config.yaml
head_dim: 64
vocab_size: 13415
norm: "layernorm"
norm_eps: 1e-05
attn_scale: 0.125
parallel_block: false
init_std_up: 0.0288
init_std_down: 0.0
learning_rate: 0.000356
schedule: "wsd"
final_lr_fraction: 0.0
max_seq_len: 512
Each number is 200 + 40 x the weight over the matrix's rms, rounded and kept within 0 to 999. Layers, rows and columns count from 0.

# layer 4 MLP down (transposed), 4224x704, rms 0.0233, rows 2622-2676, columns 576-639
192,139,232,195,151,202,178,209,180,216,190,179,241,168,192,176,121,239,275,245,240,219,149,204,250,133,250,238,199,135,218,141,151,163,197,172,192,154,159,193,192,233,131,176,158,166,292,193,220,257,220,170,193,252,266,222,216,167,186,270,227,146,196,193
234,226,144,187,188,144,236,216,218,197,208,241,169,251,249,176,119,205,176,155,178,194,187,159,181,159,224,166,279,239,152,196,117,185,155,185,171,204,155,145,220,182,213,221,214,234,224,182,137,178,224,218,209,200,223,172,187,179,168,212,200,218,141,178
192,183,252,154,190,187,203,262,254,117,206,205,198,228,139,222,179,231,170,238,179,161,202,174,202,241,207,282,199,253,191,189,237,203,213,137,181,164,183,154,160,208,266,211,261,147,156,164,172,146,179,188,183,193,237,146,197,205,192,177,199,172,171,249
134,173,189,187,243,231,209,166,202,211,133,173,185,208,253,98,193,248,135,202,195,176,150,173,247,172,236,165,186,211,201,191,198,183,150,202,132,176,151,228,199,213,171,177,172,153,213,159,153,184,180,209,137,204,257,218,255,207,207,178,202,221,204,175
174,216,220,143,172,276,207,291,249,220,233,190,228,188,282,160,173,137,249,198,198,214,134,235,210,163,189,163,194,160,268,193,198,159,230,141,269,237,298,218,219,189,179,218,221,224,260,173,207,143,223,177,205,222,205,237,248,258,215,190,250,239,156,194
225,186,211,250,240,156,213,200,200,233,240,115,243,172,246,310,216,173,210,200,178,236,214,218,239,197,165,224,211,212,231,181,197,209,211,94,244,214,237,207,152,166,151,239,283,102,155,219,250,245,275,224,215,180,213,173,150,213,243,210,165,210,145,189
201,248,233,212,273,145,181,215,167,155,185,174,255,249,114,151,220,222,204,215,197,192,258,180,241,204,241,209,230,206,198,161,221,195,200,191,147,272,191,158,174,194,218,223,249,231,178,193,198,189,220,233,194,187,147,169,287,316,241,175,231,192,172,167
244,131,297,155,175,222,245,229,151,192,295,203,214,156,216,150,189,139,216,275,183,193,257,181,216,248,229,210,198,160,205,191,213,212,159,170,166,169,206,169,232,230,228,209,167,253,272,196,258,199,152,219,189,214,181,149,228,156,165,203,213,187,141,88
157,243,186,203,194,200,162,160,117,219,218,219,224,242,174,106,196,204,264,172,198,228,253,218,201,196,198,219,247,140,202,165,201,209,218,270,176,263,179,191,175,200,182,111,154,158,204,208,217,179,183,206,222,189,134,199,228,197,183,190,192,246,169,217
268,179,191,125,129,238,245,148,163,266,202,162,174,170,187,259,183,234,222,205,192,181,177,217,298,310,180,245,212,226,164,181,148,208,163,279,213,203,194,200,200,203,156,143,175,216,283,216,221,172,196,136,215,231,255,193,202,121,201,183,169,162,232,135
215,222,172,189,158,194,227,210,234,225,236,151,231,181,214,230,145,275,182,187,240,192,241,251,200,194,204,158,199,187,85,234,189,285,185,218,135,229,234,209,125,174,256,205,238,223,212,117,267,217,223,243,217,239,147,177,141,218,156,162,177,159,191,190
185,209,247,156,215,264,190,193,186,239,212,261,155,155,247,228,181,189,170,185,222,139,215,212,265,166,186,277,225,115,233,222,125,241,184,228,213,255,155,156,211,193,139,167,275,187,178,190,204,206,207,153,240,252,162,201,117,156,185,106,174,186,159,174
212,240,213,163,181,236,190,218,234,220,149,200,216,208,155,213,169,204,222,215,207,246,230,181,234,179,189,236,143,222,203,205,224,209,242,226,260,242,166,229,239,242,208,171,202,190,199,193,198,186,239,170,208,223,170,203,238,230,282,168,234,179,201,207
200,307,195,193,227,215,170,211,233,260,197,199,130,226,205,256,236,176,202,224,157,221,220,208,225,247,200,155,204,201,116,132,205,249,193,201,239,238,255,203,146,201,158,255,183,203,179,186,210,238,251,219,252,217,222,153,113,266,209,193,160,253,220,217
273,232,222,232,297,235,234,257,216,210,203,255,159,160,183,128,125,203,158,198,254,277,225,193,156,112,193,129,236,236,104,272,137,209,220,142,143,186,220,201,144,195,199,196,201,239,273,286,199,177,192,176,262,174,262,202,130,230,259,68,249,128,183,208
202,240,178,185,242,214,270,241,174,196,242,211,210,251,216,108,175,215,186,186,181,239,210,160,127,216,192,164,171,199,210,249,181,164,177,184,248,223,217,183,158,144,199,220,231,211,226,208,177,225,163,144,256,158,289,348,179,223,163,188,257,177,208,222
246,242,209,219,248,148,267,187,175,224,276,280,106,94,146,223,129,216,206,215,203,207,222,179,151,216,145,189,216,222,110,183,211,215,170,190,212,201,219,110,154,145,203,149,131,202,183,201,191,179,235,190,246,209,225,273,194,209,162,195,159,182,234,204
201,146,148,145,205,187,201,156,170,197,172,249,227,293,219,226,175,210,91,205,145,180,176,270,179,154,193,212,257,201,206,198,203,150,201,232,305,216,241,205,166,221,257,264,284,241,256,214,235,121,208,180,226,219,239,218,263,133,195,204,204,187,245,240
171,196,225,201,154,167,172,209,208,108,226,209,199,208,182,222,227,203,171,183,247,213,192,179,246,241,162,174,149,253,170,184,175,262,224,138,232,203,168,195,140,151,226,264,191,252,245,123,177,153,129,168,210,171,206,166,125,140,173,187,202,211,167,185
257,215,225,245,250,181,230,201,181,206,153,218,201,163,190,239,223,235,228,208,233,179,158,233,210,158,234,174,166,194,182,168,209,203,198,249,201,225,172,165,177,188,198,199,206,178,254,143,271,208,161,174,191,207,233,178,219,205,199,150,137,174,141,239
242,217,182,219,205,168,175,190,230,158,230,200,258,243,216,255,268,144,155,205,167,226,202,171,136,226,273,170,148,224,257,184,203,225,245,167,222,266,179,250,188,221,128,150,277,149,203,238,256,173,176,219,199,223,136,173,194,167,169,191,189,204,191,243
257,195,173,181,217,221,217,205,201,198,203,200,205,207,188,212,181,165,240,223,223,231,195,155,224,161,219,174,217,175,206,232,218,187,199,171,202,225,209,187,200,210,169,178,176,184,173,185,189,187,193,198,182,194,186,203,204,208,204,173,224,236,185,191
269,159,204,182,149,228,121,231,143,209,256,231,239,120,173,238,234,234,194,235,262,189,229,182,168,264,211,240,217,194,195,228,171,164,219,175,132,178,195,169,170,183,192,147,232,189,243,236,245,229,229,233,212,287,141,159,183,185,199,160,193,114,161,160
213,232,204,147,147,211,204,253,207,230,185,169,194,226,145,92,232,171,160,138,154,172,195,181,212,135,233,212,149,249,187,225,200,190,222,175,139,200,194,262,138,156,218,182,188,173,145,290,212,145,196,152,177,198,189,104,213,222,195,199,193,175,205,240
128,185,210,212,220,178,169,141,183,188,210,257,197,262,226,163,234,178,111,247,205,140,285,161,242,186,234,127,176,266,201,192,196,197,185,173,253,130,224,175,256,129,254,248,224,172,186,205,229,216,200,204,215,164,266,218,225,170,120,286,262,185,165,293
289,195,87,225,100,236,155,211,257,179,158,161,237,286,128,186,148,194,174,250,193,127,215,130,219,217,171,186,155,203,186,195,183,235,224,133,213,237,194,175,144,153,153,276,247,181,253,234,181,178,171,186,178,240,185,210,161,104,201,298,265,226,237,197
161,208,236,186,154,211,124,130,129,190,326,144,150,186,191,229,211,228,172,248,289,233,180,166,172,203,222,217,236,188,223,235,176,139,180,239,145,152,220,173,202,166,127,211,136,265,138,216,182,233,182,159,248,173,199,180,167,218,150,151,286,209,234,205
205,231,196,199,204,224,169,162,188,186,235,185,149,236,172,220,188,248,200,205,229,249,171,189,213,193,209,187,161,184,181,221,209,236,200,200,195,205,211,269,174,201,193,200,213,229,225,212,178,206,198,184,216,202,192,46,205,247,169,166,195,225,212,148
171,150,171,189,189,277,224,202,131,217,273,221,203,168,142,166,231,194,152,204,90,143,202,203,247,182,193,162,219,140,195,242,175,186,260,234,195,200,144,196,175,239,223,160,238,217,187,196,202,147,194,207,195,172,189,179,214,202,201,210,162,212,210,135
200,157,218,203,158,214,113,177,190,159,216,221,208,217,141,256,193,164,266,229,155,171,180,246,193,184,216,211,177,183,144,219,193,259,263,207,196,166,174,225,230,166,157,229,156,170,211,259,251,204,157,211,255,191,164,145,198,190,206,235,227,166,206,189
184,181,188,175,187,247,174,233,197,222,195,150,202,185,184,168,270,236,233,176,255,201,168,266,200,230,204,138,165,207,243,223,201,181,145,186,249,228,276,148,183,218,187,209,167,201,247,171,255,212,229,242,169,201,125,229,243,194,192,205,194,175,162,258
226,252,286,201,220,230,248,267,194,165,244,199,270,190,210,221,140,192,122,211,229,210,223,218,229,216,213,166,160,165,162,143,218,224,204,280,219,237,202,183,223,186,210,151,232,301,192,197,208,197,180,213,174,146,187,167,178,231,153,219,105,253,261,192
201,293,225,257,213,173,173,143,206,166,260,178,219,199,233,170,145,204,236,196,152,207,189,305,216,208,245,243,232,169,209,205,217,227,210,215,212,201,145,239,253,199,231,284,245,209,214,221,212,249,176,201,221,216,182,238,245,161,281,166,119,230,161,192
254,249,106,229,219,170,266,181,230,284,197,193,251,230,242,231,222,201,131,215,196,217,241,240,191,277,169,137,205,258,186,186,104,183,209,178,274,187,195,171,170,222,165,261,191,161,194,212,261,293,183,210,205,163,231,270,264,226,198,209,226,225,218,174
165,194,223,174,123,157,197,179,221,166,177,194,178,178,133,220,156,164,283,263,194,209,172,226,199,194,157,126,172,191,168,158,208,196,220,169,183,154,217,222,206,204,204,231,131,167,194,169,197,194,171,215,220,250,203,179,213,213,127,157,182,223,179,163
210,279,187,206,176,264,199,195,221,236,167,184,248,210,291,190,175,224,234,227,196,234,205,186,251,149,189,231,174,162,170,166,177,197,169,206,271,180,211,218,184,187,239,224,199,189,211,213,178,164,218,319,192,209,163,240,250,158,230,204,242,157,171,224
169,194,154,240,199,248,176,162,131,244,232,216,200,176,186,259,182,218,193,246,233,206,217,195,177,117,243,204,193,243,244,236,197,216,206,174,140,174,230,162,182,272,163,202,207,121,177,239,156,203,200,262,234,139,102,259,246,181,185,213,170,172,142,204
149,255,196,198,190,171,227,176,175,242,196,227,180,162,250,195,182,127,229,221,210,236,174,199,171,192,224,220,227,207,228,224,161,157,211,218,209,196,194,181,165,203,227,203,182,217,206,219,249,203,229,244,210,194,234,263,185,230,197,187,144,214,261,129
225,178,200,200,202,219,194,220,166,177,244,184,86,298,156,207,290,178,176,190,262,201,224,181,227,250,172,194,160,260,227,171,226,209,248,233,194,282,159,212,168,209,213,188,264,147,161,207,194,221,190,208,135,163,152,175,170,134,141,148,200,274,221,182
183,173,249,210,242,232,230,235,211,188,144,214,200,193,211,199,177,214,286,169,204,152,178,197,302,145,176,146,211,173,202,186,230,184,150,153,231,206,203,153,163,143,244,239,147,170,202,135,185,260,242,192,190,158,214,246,239,216,243,208,79,222,244,201
229,182,198,224,160,222,146,195,161,198,201,282,180,204,238,120,183,174,194,147,156,130,202,241,135,280,198,131,248,232,143,96,244,160,151,186,136,195,192,210,253,247,172,183,230,231,194,176,152,126,193,315,234,235,194,161,187,208,243,202,233,145,173,204
233,220,141,195,195,145,113,180,209,215,187,166,225,171,241,186,150,144,142,162,210,200,223,186,194,212,141,258,174,189,143,230,141,170,166,191,192,182,210,205,219,146,173,159,174,205,186,161,240,199,184,184,212,284,253,190,120,247,161,203,234,214,161,125
154,278,179,136,233,142,255,137,80,172,259,219,233,197,150,139,141,233,216,149,198,140,175,168,210,215,94,217,208,216,204,179,204,256,206,186,214,199,244,218,175,215,155,226,196,245,156,246,125,123,162,241,241,195,210,189,162,228,131,220,194,188,268,173
193,231,218,177,166,192,261,177,204,245,210,253,228,207,226,206,162,196,199,194,212,192,217,199,192,182,189,160,197,184,198,198,209,158,189,194,229,224,185,263,187,158,163,230,248,152,239,184,174,126,165,130,154,204,234,181,229,151,206,220,144,157,166,191
206,183,168,213,176,190,225,255,173,293,172,233,214,69,214,236,235,267,150,217,226,196,117,297,198,143,258,171,283,251,255,195,210,159,228,127,175,246,273,142,134,77,221,203,225,127,163,231,223,203,221,201,191,227,177,241,170,214,244,233,223,178,201,198
199,197,176,227,229,193,218,196,241,206,220,170,166,241,195,165,193,174,204,179,196,201,133,192,159,240,223,168,142,228,230,187,254,143,246,238,160,142,175,206,163,202,228,263,160,202,216,206,292,144,204,229,207,213,257,115,267,201,216,247,187,205,213,204
221,227,244,204,215,222,217,219,223,203,196,186,239,199,157,134,249,190,222,259,212,174,230,115,193,260,141,166,215,186,232,143,241,182,245,179,207,120,188,213,218,180,228,177,207,209,244,130,167,196,135,170,174,225,193,175,205,159,259,274,171,154,119,210
172,199,288,188,172,104,219,177,152,155,215,237,258,237,170,185,236,186,198,228,185,190,292,229,148,218,188,137,228,173,81,144,186,171,129,174,218,153,163,239,186,149,200,194,227,106,199,230,233,169,189,181,225,220,198,213,221,168,196,245,249,183,202,221
204,153,240,160,128,210,191,186,167,210,258,131,229,193,143,240,167,217,170,214,210,169,268,185,237,207,195,209,257,140,211,230,206,173,236,148,259,224,185,187,214,204,178,265,240,137,174,152,197,176,229,260,193,133,195,237,177,188,205,155,230,150,194,209
252,187,231,201,128,308,206,208,149,208,255,193,182,218,261,328,146,209,202,174,219,241,206,205,165,164,206,175,150,212,200,249,270,239,165,173,275,225,199,289,239,187,152,210,186,223,201,216,225,223,194,266,192,214,166,224,224,250,191,164,126,267,165,111
180,134,218,149,141,297,219,208,211,181,189,185,194,218,244,251,238,169,219,217,189,196,120,175,224,213,166,125,200,233,119,146,203,165,231,193,165,175,142,241,207,204,206,207,226,132,231,200,168,274,211,196,161,216,238,198,264,167,209,236,211,239,182,235
166,155,166,139,227,155,235,201,249,251,210,192,211,152,240,255,179,207,187,222,181,192,219,217,213,205,179,234,238,193,270,199,169,179,175,198,150,213,222,269,170,289,246,216,111,219,227,236,172,156,160,224,189,173,204,281,246,228,260,192,174,141,229,177
229,177,87,244,170,188,291,165,278,87,112,217,232,215,128,257,155,168,180,103,167,193,210,181,160,191,158,206,162,147,242,208,168,321,279,172,244,184,222,214,197,241,178,304,162,290,194,188,304,257,218,152,201,172,214,292,163,165,206,184,245,212,259,176
204,246,205,234,182,140,178,167,232,232,205,236,219,166,272,245,191,169,85,257,188,170,210,187,141,177,114,194,128,212,250,258,211,187,173,188,228,174,182,162,166,208,174,269,123,201,234,237,214,220,163,237,256,241,256,259,213,212,198,164,225,223,222,306
201,185,170,196,160,227,238,189,205,157,211,224,179,251,189,180,215,315,268,161,212,205,233,182,216,286,220,162,226,284,229,196,187,217,175,198,227,154,199,149,178,212,201,175,156,233,191,240,165,240,213,204,203,188,183,121,187,167,198,215,146,193,215,200
# layer 4 MLP up, 4224x704, rms 0.0253, rows 2623-2676, columns 576-639
192,152,137,194,244,255,221,110,130,156,229,164,160,165,196,176,202,180,181,239,189,216,206,183,249,192,217,231,234,232,168,189,172,171,260,174,193,277,217,101,262,148,222,176,143,277,218,187,256,246,177,188,180,113,203,184,188,210,216,168,262,176,267,218
223,234,160,212,195,184,150,153,147,206,195,264,203,185,114,203,245,170,197,204,187,240,222,216,225,148,263,170,219,161,215,190,167,209,234,250,207,227,148,200,236,287,191,264,201,227,259,164,177,196,194,209,192,182,176,190,132,174,287,236,255,171,167,131
166,238,170,152,197,205,143,209,205,179,182,170,207,211,258,245,221,238,201,153,158,285,234,201,147,258,237,179,199,191,207,154,221,172,234,188,289,217,236,253,229,186,205,230,161,206,207,193,192,214,188,280,172,218,196,207,277,220,201,132,152,308,224,176
193,210,187,182,165,138,101,188,194,108,225,139,140,285,214,259,176,206,259,157,189,211,215,199,174,269,238,165,144,213,180,224,186,169,249,145,225,187,210,230,268,163,217,213,162,219,255,182,126,206,171,207,222,223,255,187,204,247,177,198,181,132,255,184
222,291,197,207,173,200,102,181,180,196,193,182,141,211,156,203,276,268,212,239,136,252,171,262,211,184,171,258,217,214,183,245,157,260,156,255,214,216,194,155,146,227,238,199,175,220,137,196,289,215,195,174,168,182,176,181,227,195,198,230,234,150,177,190
185,232,241,198,201,197,189,143,242,203,177,203,256,260,207,198,133,230,181,223,222,213,203,142,194,186,128,183,267,239,209,235,192,281,166,192,181,237,203,197,257,217,195,238,183,202,165,247,211,224,210,234,186,168,149,200,161,189,124,232,195,220,193,158
279,166,178,184,155,155,242,182,204,210,207,214,210,197,236,205,233,169,236,216,172,264,179,226,142,197,172,233,99,195,144,170,144,238,216,316,162,216,288,191,192,210,137,160,208,116,190,221,132,228,211,198,184,200,198,235,248,221,245,187,219,231,197,226
268,179,88,130,264,186,186,178,171,203,231,220,151,213,309,254,314,169,215,122,195,300,235,207,153,167,217,183,159,163,212,196,187,146,169,204,272,272,224,175,215,141,178,240,216,284,242,210,122,180,246,208,154,181,225,142,173,191,256,220,171,204,230,118
196,165,259,187,216,171,207,171,185,228,178,190,233,205,171,179,233,174,148,157,135,181,268,159,203,255,166,206,201,106,147,216,120,159,204,234,190,156,260,189,187,177,213,270,219,187,225,180,123,164,160,206,193,163,184,144,156,249,192,216,192,143,200,151
192,262,175,142,234,196,179,135,212,191,198,190,172,212,156,246,250,187,182,213,233,166,213,249,129,226,169,194,221,247,262,180,186,153,190,165,249,220,199,215,203,254,152,205,245,189,188,173,132,236,199,184,185,157,249,193,186,173,124,222,243,172,186,200
202,249,199,136,217,197,198,212,231,174,134,253,79,132,201,220,170,190,203,253,124,205,255,180,144,124,168,205,261,188,209,311,194,181,194,201,197,193,200,181,209,199,157,189,279,208,233,219,250,219,213,194,217,269,285,249,201,211,195,145,153,212,160,218
196,146,165,137,280,174,189,224,134,120,134,186,237,198,186,244,222,222,175,160,151,205,194,196,154,188,187,188,223,207,270,139,171,160,181,185,235,223,197,275,238,127,179,247,234,219,195,261,184,209,236,195,163,132,198,254,201,187,225,215,240,180,211,240
198,254,143,191,178,225,248,209,243,237,215,201,141,245,231,245,162,197,221,186,156,191,225,175,144,213,207,173,209,231,144,238,279,198,195,243,260,272,276,242,163,235,163,210,113,227,228,239,151,208,235,186,183,232,174,213,126,183,124,197,191,165,236,204
235,182,166,229,262,276,173,230,207,204,158,225,166,217,214,231,145,173,232,198,225,236,108,191,160,168,111,186,201,131,147,221,199,163,260,194,121,231,202,257,226,154,182,288,143,254,169,195,180,208,309,222,195,263,229,217,214,197,248,210,255,225,177,207
157,185,197,115,237,179,157,147,195,118,192,249,199,200,192,186,136,188,182,182,118,159,355,223,181,226,230,175,196,254,199,202,179,186,188,263,191,204,236,225,200,228,165,200,193,191,171,174,176,203,266,281,107,221,200,213,203,209,176,209,165,168,185,138
138,180,157,231,223,202,201,170,168,156,188,178,223,235,183,221,235,205,209,252,216,175,217,181,198,135,144,207,237,193,165,243,156,177,247,219,199,191,184,155,234,160,182,275,223,184,254,256,213,236,119,278,210,127,157,196,196,162,226,138,200,203,173,250
246,242,139,170,200,239,195,153,176,184,186,185,165,223,169,302,188,129,190,137,121,206,252,179,82,173,168,183,133,153,126,153,180,150,150,260,228,103,164,198,151,122,157,176,192,283,201,207,239,148,199,268,239,227,230,180,182,183,181,236,240,200,140,245
141,174,128,207,218,275,192,178,279,229,187,231,219,295,226,223,219,189,201,243,226,188,267,172,148,145,146,259,200,192,232,141,186,232,177,187,275,226,254,235,209,261,229,219,230,221,214,225,195,177,206,215,195,177,252,112,177,183,269,182,138,186,100,115
223,180,162,225,209,124,197,202,183,159,237,208,221,164,188,191,148,178,147,170,179,218,186,212,180,182,231,232,234,207,186,163,105,165,184,188,234,147,211,209,249,225,232,237,238,195,222,296,181,193,160,198,127,131,173,208,177,162,228,243,174,246,189,191
169,158,168,171,226,174,246,216,196,198,158,164,182,172,186,198,210,318,181,187,188,201,220,242,192,201,211,196,218,167,202,241,172,208,205,243,126,197,153,104,194,215,210,201,187,223,75,232,163,259,186,162,193,216,234,199,160,187,216,205,215,209,253,180
197,219,203,207,176,178,194,215,206,135,201,183,205,198,206,190,194,204,204,69,177,177,216,305,177,228,185,213,215,201,198,164,212,219,193,228,193,167,218,180,214,144,254,213,194,170,235,192,219,207,207,197,212,241,235,262,195,225,186,246,205,198,202,191
209,238,180,176,217,197,231,177,207,194,186,185,112,224,217,185,243,179,183,253,222,191,186,205,221,188,180,148,214,215,198,196,254,232,171,188,203,131,278,288,137,219,235,160,170,262,239,158,214,221,192,219,124,207,244,149,200,250,183,190,166,212,287,219
165,274,170,207,212,226,213,199,152,145,216,124,141,263,174,213,169,126,207,201,196,193,213,209,207,220,216,250,155,221,243,184,133,235,191,194,140,176,206,298,134,199,197,209,200,223,255,196,211,213,181,160,133,132,212,161,208,160,127,231,210,196,271,177
221,212,174,182,219,162,214,192,210,109,234,205,110,180,165,228,233,116,256,244,204,175,169,230,207,240,253,246,160,205,230,240,227,198,223,282,189,170,175,208,213,180,170,236,242,211,186,239,255,268,105,112,150,216,198,241,202,259,187,109,226,236,219,155
194,154,225,217,221,186,248,222,119,232,245,189,135,187,235,237,268,165,211,211,158,280,165,186,211,209,214,218,223,178,231,210,259,220,155,216,227,239,187,201,162,223,166,153,165,263,130,187,170,197,241,197,223,228,201,234,202,228,195,213,206,207,207,203
221,193,141,208,253,198,92,139,222,218,271,166,171,174,176,270,242,201,194,253,154,191,256,160,189,92,187,244,155,197,200,175,166,147,207,241,139,229,238,227,277,162,235,221,169,253,139,242,256,258,183,186,135,95,233,220,170,199,200,186,220,163,218,170
207,212,207,206,235,184,191,137,242,195,176,187,182,275,179,187,203,134,153,135,177,196,197,136,165,210,164,211,179,160,157,192,189,218,143,263,192,164,321,155,169,116,134,224,157,177,179,225,185,208,187,248,197,256,197,180,211,219,166,277,279,184,153,221
122,159,165,187,221,166,182,202,194,207,279,178,249,240,189,217,241,124,276,136,147,155,238,196,219,181,200,216,213,186,73,198,125,196,212,190,224,209,101,115,187,217,215,255,175,185,315,247,238,140,202,316,164,183,221,207,197,150,218,258,280,197,200,165
199,202,173,229,267,288,211,191,206,229,260,151,190,239,165,201,162,156,130,192,179,281,223,157,236,249,192,184,129,258,171,130,179,202,196,260,167,166,265,238,257,214,178,168,169,193,187,251,268,256,110,136,132,161,161,208,131,167,106,244,253,259,253,100
227,234,206,177,255,163,205,195,215,179,269,212,259,206,196,298,220,143,109,218,0,190,144,214,172,133,212,220,209,229,177,190,251,171,146,271,197,167,208,69,232,155,218,180,241,197,172,232,191,198,142,269,152,176,150,282,139,218,278,203,281,212,234,152
167,219,237,137,175,187,211,145,172,168,163,124,157,182,174,215,202,124,184,206,121,143,194,234,178,239,197,238,151,195,190,265,177,150,258,170,161,173,221,225,299,142,239,238,222,202,157,222,169,233,199,151,168,197,230,239,121,200,245,125,192,190,136,178
147,270,152,166,157,293,241,187,211,203,238,241,268,274,176,154,204,196,243,223,204,220,177,204,206,230,158,223,203,247,169,201,143,211,193,285,190,268,235,206,172,202,235,156,178,211,135,159,169,199,181,164,184,238,279,203,187,184,132,239,242,232,221,195
224,270,164,170,204,182,151,213,203,199,241,197,136,209,160,188,194,246,196,178,194,218,202,167,180,134,162,176,194,164,228,180,153,190,274,281,236,222,161,233,242,140,190,277,254,171,168,210,150,247,252,283,113,228,167,189,144,198,224,103,167,183,206,134
212,175,213,133,166,199,234,177,213,117,202,220,205,187,157,256,188,181,197,299,118,164,157,140,153,202,249,209,176,234,181,82,262,160,238,178,178,202,210,199,215,152,187,296,215,188,150,228,199,199,164,145,211,144,170,197,146,117,194,182,250,189,217,166
239,194,197,188,257,147,136,186,203,201,176,178,168,189,181,230,130,128,198,198,126,180,242,218,106,220,217,151,240,208,180,198,154,184,229,200,195,143,159,221,200,211,225,206,218,189,276,208,186,233,181,158,215,199,218,188,215,224,186,235,171,227,224,208
167,290,193,179,188,118,194,151,139,204,180,125,231,171,149,188,213,176,270,225,170,185,211,257,133,241,192,103,266,190,196,188,182,120,168,182,262,263,191,187,229,261,168,220,210,251,231,221,198,184,146,226,182,104,177,246,268,169,256,223,205,190,216,128
140,236,234,240,204,258,165,236,170,177,214,195,240,267,186,235,192,210,170,207,213,222,228,263,206,141,157,155,172,170,163,160,156,186,127,184,233,240,167,177,226,166,182,189,133,204,116,219,212,165,177,203,194,223,261,182,192,218,170,221,218,262,186,224
152,232,270,191,224,287,121,204,193,194,205,207,169,269,165,245,228,218,218,216,189,252,237,142,189,219,256,183,271,174,218,245,225,198,217,267,250,195,159,182,190,191,233,174,246,223,217,191,123,196,169,231,211,132,273,164,208,169,214,125,166,205,195,232
220,173,197,198,251,151,178,96,229,243,266,209,149,227,222,196,296,220,248,247,178,213,191,118,169,263,215,185,158,219,171,179,267,138,215,196,230,232,217,186,202,221,185,278,180,150,211,322,213,250,224,195,233,142,204,212,188,200,207,135,327,170,145,162
253,208,126,166,169,278,197,221,144,165,138,185,200,182,202,203,207,121,184,159,187,252,231,141,160,240,226,144,223,138,204,163,180,256,236,202,254,187,201,120,202,168,165,231,239,190,137,185,246,232,225,287,234,166,210,188,187,164,262,171,240,260,181,228
152,211,220,174,224,241,193,211,228,167,191,198,166,220,176,145,151,151,188,181,149,208,206,232,118,212,155,144,277,220,204,275,110,146,245,195,239,173,252,106,177,180,218,180,230,179,150,206,192,190,235,273,168,183,230,187,267,172,196,291,215,192,133,191
206,186,253,175,158,174,176,135,189,208,290,193,189,181,202,158,145,178,171,185,185,211,250,166,143,216,211,171,163,255,162,258,214,213,174,237,212,256,286,214,232,186,195,206,174,246,186,219,178,184,198,277,143,255,227,206,229,227,91,249,226,207,295,202
187,241,240,188,213,262,230,149,217,212,148,185,165,239,137,157,209,190,196,205,219,234,267,163,190,156,212,221,216,197,182,310,194,169,241,249,168,166,173,240,234,141,131,196,205,256,228,260,210,144,224,243,224,274,217,226,221,154,266,233,160,232,242,202
197,236,202,179,240,209,218,263,242,203,207,205,150,173,224,270,188,171,243,180,205,196,168,176,114,238,243,205,234,178,172,209,135,183,182,214,220,238,245,200,195,240,151,243,156,291,208,252,117,250,216,239,178,203,236,172,176,194,194,187,230,256,274,205
218,240,121,172,204,197,181,179,164,144,230,179,134,214,165,150,210,217,163,168,153,179,282,189,137,209,236,201,215,288,257,178,212,189,192,190,229,158,226,204,253,148,181,213,233,217,211,176,133,189,233,175,160,206,253,156,246,143,158,243,266,161,181,228
135,221,190,228,264,184,160,203,186,221,208,173,225,245,204,165,181,166,224,251,172,215,193,188,209,179,192,220,200,171,190,257,218,203,189,242,217,261,243,188,179,194,178,220,195,248,188,171,190,203,189,209,191,216,223,196,196,153,207,159,213,219,189,230
143,214,179,91,201,147,232,161,155,74,178,156,213,230,202,251,168,142,118,191,185,301,231,216,248,188,175,211,218,230,221,215,217,145,162,159,241,199,260,254,191,247,170,207,275,295,164,232,223,183,105,228,115,225,162,189,274,220,193,214,253,132,202,129
136,216,212,155,284,229,234,208,210,215,138,219,172,225,216,180,168,92,243,208,181,182,221,199,194,173,242,225,270,185,188,187,226,189,273,221,173,216,170,270,226,209,219,196,251,248,277,243,254,246,202,227,158,202,211,211,240,145,216,145,159,273,233,182
127,192,136,229,218,275,171,230,152,197,237,233,78,201,209,154,180,150,157,226,198,202,188,188,135,198,212,189,135,175,212,174,167,213,260,227,227,198,209,246,185,171,234,159,200,134,171,195,189,211,219,238,190,321,168,216,253,163,182,202,257,222,308,157
166,196,194,111,177,249,169,226,244,126,226,197,213,190,216,175,200,228,207,213,163,173,134,165,257,282,230,217,157,250,108,196,164,199,278,250,185,185,201,282,182,163,168,180,214,131,217,149,157,226,286,193,86,231,188,245,181,165,123,286,229,181,210,186
107,153,194,145,233,178,167,182,209,212,238,190,191,254,188,207,213,187,152,209,186,240,246,268,189,185,139,267,127,187,171,216,231,152,284,216,207,254,185,219,226,133,195,142,264,234,281,148,206,202,251,210,197,123,221,216,267,196,223,184,188,155,187,207
232,201,121,205,126,158,193,204,165,201,152,185,217,190,185,210,209,204,287,205,185,147,307,237,198,227,208,143,140,213,209,293,219,203,201,278,223,155,190,187,177,241,177,177,174,272,218,176,114,253,156,157,112,73,191,196,242,219,309,211,206,175,151,111
278,196,180,231,217,187,286,134,202,193,274,214,254,148,289,232,305,184,193,179,159,272,203,159,221,165,235,223,184,203,98,199,243,237,216,248,272,158,182,210,156,207,163,227,122,144,165,144,152,155,235,211,239,188,147,205,200,211,203,244,244,296,254,202
239,196,200,215,181,286,180,245,143,175,152,162,171,241,169,162,219,205,208,223,201,204,183,138,194,179,183,103,223,152,131,185,174,227,239,177,226,115,167,226,135,263,202,236,180,260,142,173,186,235,275,227,179,208,198,168,158,169,210,188,282,220,186,177